Each number is 500 + 50 x the weight over its row's rms, rounded and kept within 0 to 999. Layers, rows and columns count from 0. Numbers have three digits each. The size before them is the row's rms in percent of the matrix's.

# up: layer 7 MLP up, 448x160, rms 0.263, rows 22-46, columns 128-159
# down: layer 7 MLP down (transposed), 448x160, rms 0.248, rows 22-45, columns 128-159
# gate: layer 7 MLP gate, 448x160, rms 0.259, rows 23-46, columns 128-159
up22 106:437512542431534473499413490468477474500448484514457392541511456501498465437541399457481494395465
down22 109:434386520444534480509497566455498429495505535555489512468523512519473479525583487436545460486474
gate23 105:502495507469507477546529390538487463517518286454536533535493584510521555552564525521546413471490
up23 097:476521450497576497418457546521423491530468601483476447543461561534541561633493545480462499482436
down23 105:444483538569548503506528626555540522481507504477539514458417643535434593456550575479491513433540
gate24 108:474437511443615534469498392403463481545497566479445494461477505569492601462482556460500518547438
up24 108:517476463497446388473549436466403448472489559548432565442565519499530508407511537447570446537425
down24 114:472441488499471516600488541504557493517504562502515483536461543530545427536542459464568521430574
gate25 100:472517388422487431528548522429506515536566544533499469565466453541546429490492414531549397531475
up25 100:568447570538452537569448469464485502394534500430471509455439529434513546557512583508507521460470
down25 098:496518427386561515584502513480445523603468530484505481470516528421654457457508444486545406471467
gate26 109:525515482564484588550613525514477473474485491531423592529483463471536459543498517435485546536471
up26 110:513559510583542478556424511509514525669541467556561468569441518466494499591520470480525584555419
down26 116:445480437408423497464575429522445466510541455480458584510534423505545552424545464478470458515471
gate27 090:534513574500472529591600545557420534414467558374528509465473517510518487508472470482479412478516
up27 094:461509393471478508482506526446523544496477378553570524509523439484384580460540521530487379520454
down27 096:430604447388506454476526423520568529529574450567509511635510509450492575595538484448490425508477
gate28 092:522489456436502509501574523485494496512477478531513471523522527505604445442511505540504508493419
up28 093:513491489497430498386495479494598466407485517549513402477476477556398463459534580372608466532583
down28 104:536426458545540522558498529534501430508507569479506507490428568472456504502504436560550458464534
gate29 128:538461439492518527436501474564513512516540537440429442473498587558525409552515548573506521468400
up29 117:492487533466502461526449438472532466467524448522471542480575469446634476488505476507459466546557
down29 117:395547542510423567408498508572462453484509407528498478509554451466553524530545469366474581456588
gate30 120:485560457475572425453530415537455518511449466421528457523540491471453596438439493480505461578558
up30 086:376487435532382510459466457593486535429598557458526454543587483405544465482585499500488496579478
down30 097:480428517498511530646451506607485500576447440541590556432433434522451486512500500467599430523483
gate31 097:411443600520468467565574562613471552532490477558522520453544556464587461471563490427495502517527
up31 099:532548440474515534509512480482474539480488540352424511515551419622552428505507484478507490436486
down31 088:562434515516523437505442577505518472398477509434580456441481550480552556547487562514510415512477
gate32 102:465501559517458572514546474534432517566590574524486567394560495537579484433457465528452443471452
up32 095:527487510471564559478554555524456521530521472499522452498611435444495414464541478585537548552487
down32 107:547550394576481454513547492497518561553504484502462428448519450567571551435468431593423540606525
gate33 101:500466550559496518522529449487539486521511514496548536465421442554521526510447498484564429521520
up33 098:443512518536554499404529474416520434489518513532441445509463467431566472580521479560581487555484
down33 104:489558529532517512535488479512468445438493454545521449510492506522563417570363465543535445515538
gate34 096:483517490517566525636472475545477549574575486478498576465511459564535588481590431500511477462578
up34 094:520490480476563484474546430597508522554491605512474483592531537587612593598549526457536491509573
down34 095:585596493506504494558520578457508587470500471471476488382571546376540564502529517535530474384387
gate35 083:498412455492462413489467473534508510490503488504512466478455536449513430532458503503367491486490
up35 094:497557491482463452466462522567493467519588386571520362499498487509459528500598416481401554578407
down35 078:492562483485437377480510486395567492487543467540387442519521495470492469416466541475545598488511
gate36 089:415578505483560489545551444501433484605535512503526473471524495399558468383500498541517526491512
up36 100:542456501449487542449413580552551496514512455540437517592547459489487549628512560539521479505409
down36 111:486558509472440428478473572430459485444477456517459486608617542535565562514473512513556443469514
gate37 098:518510562461585512491543542558418564431390540491509488493465360464567425512469485496464438465496
up37 096:519435508515427421444558465503478434466497459480561502564455486523529433476435489460465485319474
down37 101:560416423523490531467401452472451437494519563520547556589437590521479657499544496477499462479480
gate38 101:564565486533438528558454517561470414543504465508470486470498542616383531515513514446591570515435
up38 101:473507594410417450476498515472483512508498521619494533429522556495528493614487462519503471506512
down38 106:550516565513547472532415548398501505545562489450465467460511454432511514507481533529514519479452
gate39 115:505502502533467509633509532526419451538424471417549509519400385556539565447545593444603542543504
up39 110:574508529402463413508521466555536529504496452530503379588464515566563519537513507454482497495548
down39 109:528623590517516483425456461568463451505500448532466466458479475465478496478478413393485462507513
gate40 087:504426524527471452501579494541550513502519491468443429447535508523469491492474558505498536550530
up40 096:553583486558488508471451373492413565437494449502425526411455512569466531495454477433500511586577
down40 084:444522513452492554492553515651501489563472551591446447519483558483507438465590426457481529547552
gate41 105:598502517486512548577473535453464498586515462441460390605527596586582516441571534566578496562446
up41 104:404590429637503480341564510495516565450493576468537508455492476649540419521468459502459539463485
down41 106:633475548534504432424498490469473457482434397444525593444439526444568451513513414443514562589466
gate42 101:475545529571533546525403551505469453467547510479592620516544509541515578531526530488537526557553
up42 104:459483419492505502546429515589422519499501555489472538483515528549584456525489555521474470480562
down42 100:461400501547479532568535535541522527593507536484382497463490468476535389466537479423373488469524
gate43 093:518483551517494495485529491491538406418533523589496603457514557425517501438501473523519434542471
up43 091:536464460462480468565505496513448481467437495512437474513450468526513449506534552495455523440521
down43 100:408599495553459514482474520529544531695470409581555508551551505451540482454543525541439519392512
gate44 095:524401530518551502545504441430533362564464482482503511543475503540603400517503494495493380528527
up44 097:541464477483491548480491456525497470464522432507532497544424461499544378489521461538455488515461
down44 106:472474532435473467585552496494535502461555537427528452489543421513519558608528508529594492506612
gate45 112:485387406493489427438606458567541493484539490422470550476560554503497501481565504515595435546480
up45 109:530482426495508508527554439585546554547493476547521533530589501606501465425478444514545569550442
down45 113:522460516544514559490469542439517419470577428408483450501604496506543516503544631580459394483462
gate46 110:458493495502439486550502466515522570537498578518551546538433584445476495431581506483566403571544
up46 122:567451439556465406520467468521562533513550442538575536521494530440533526477534461485582440491500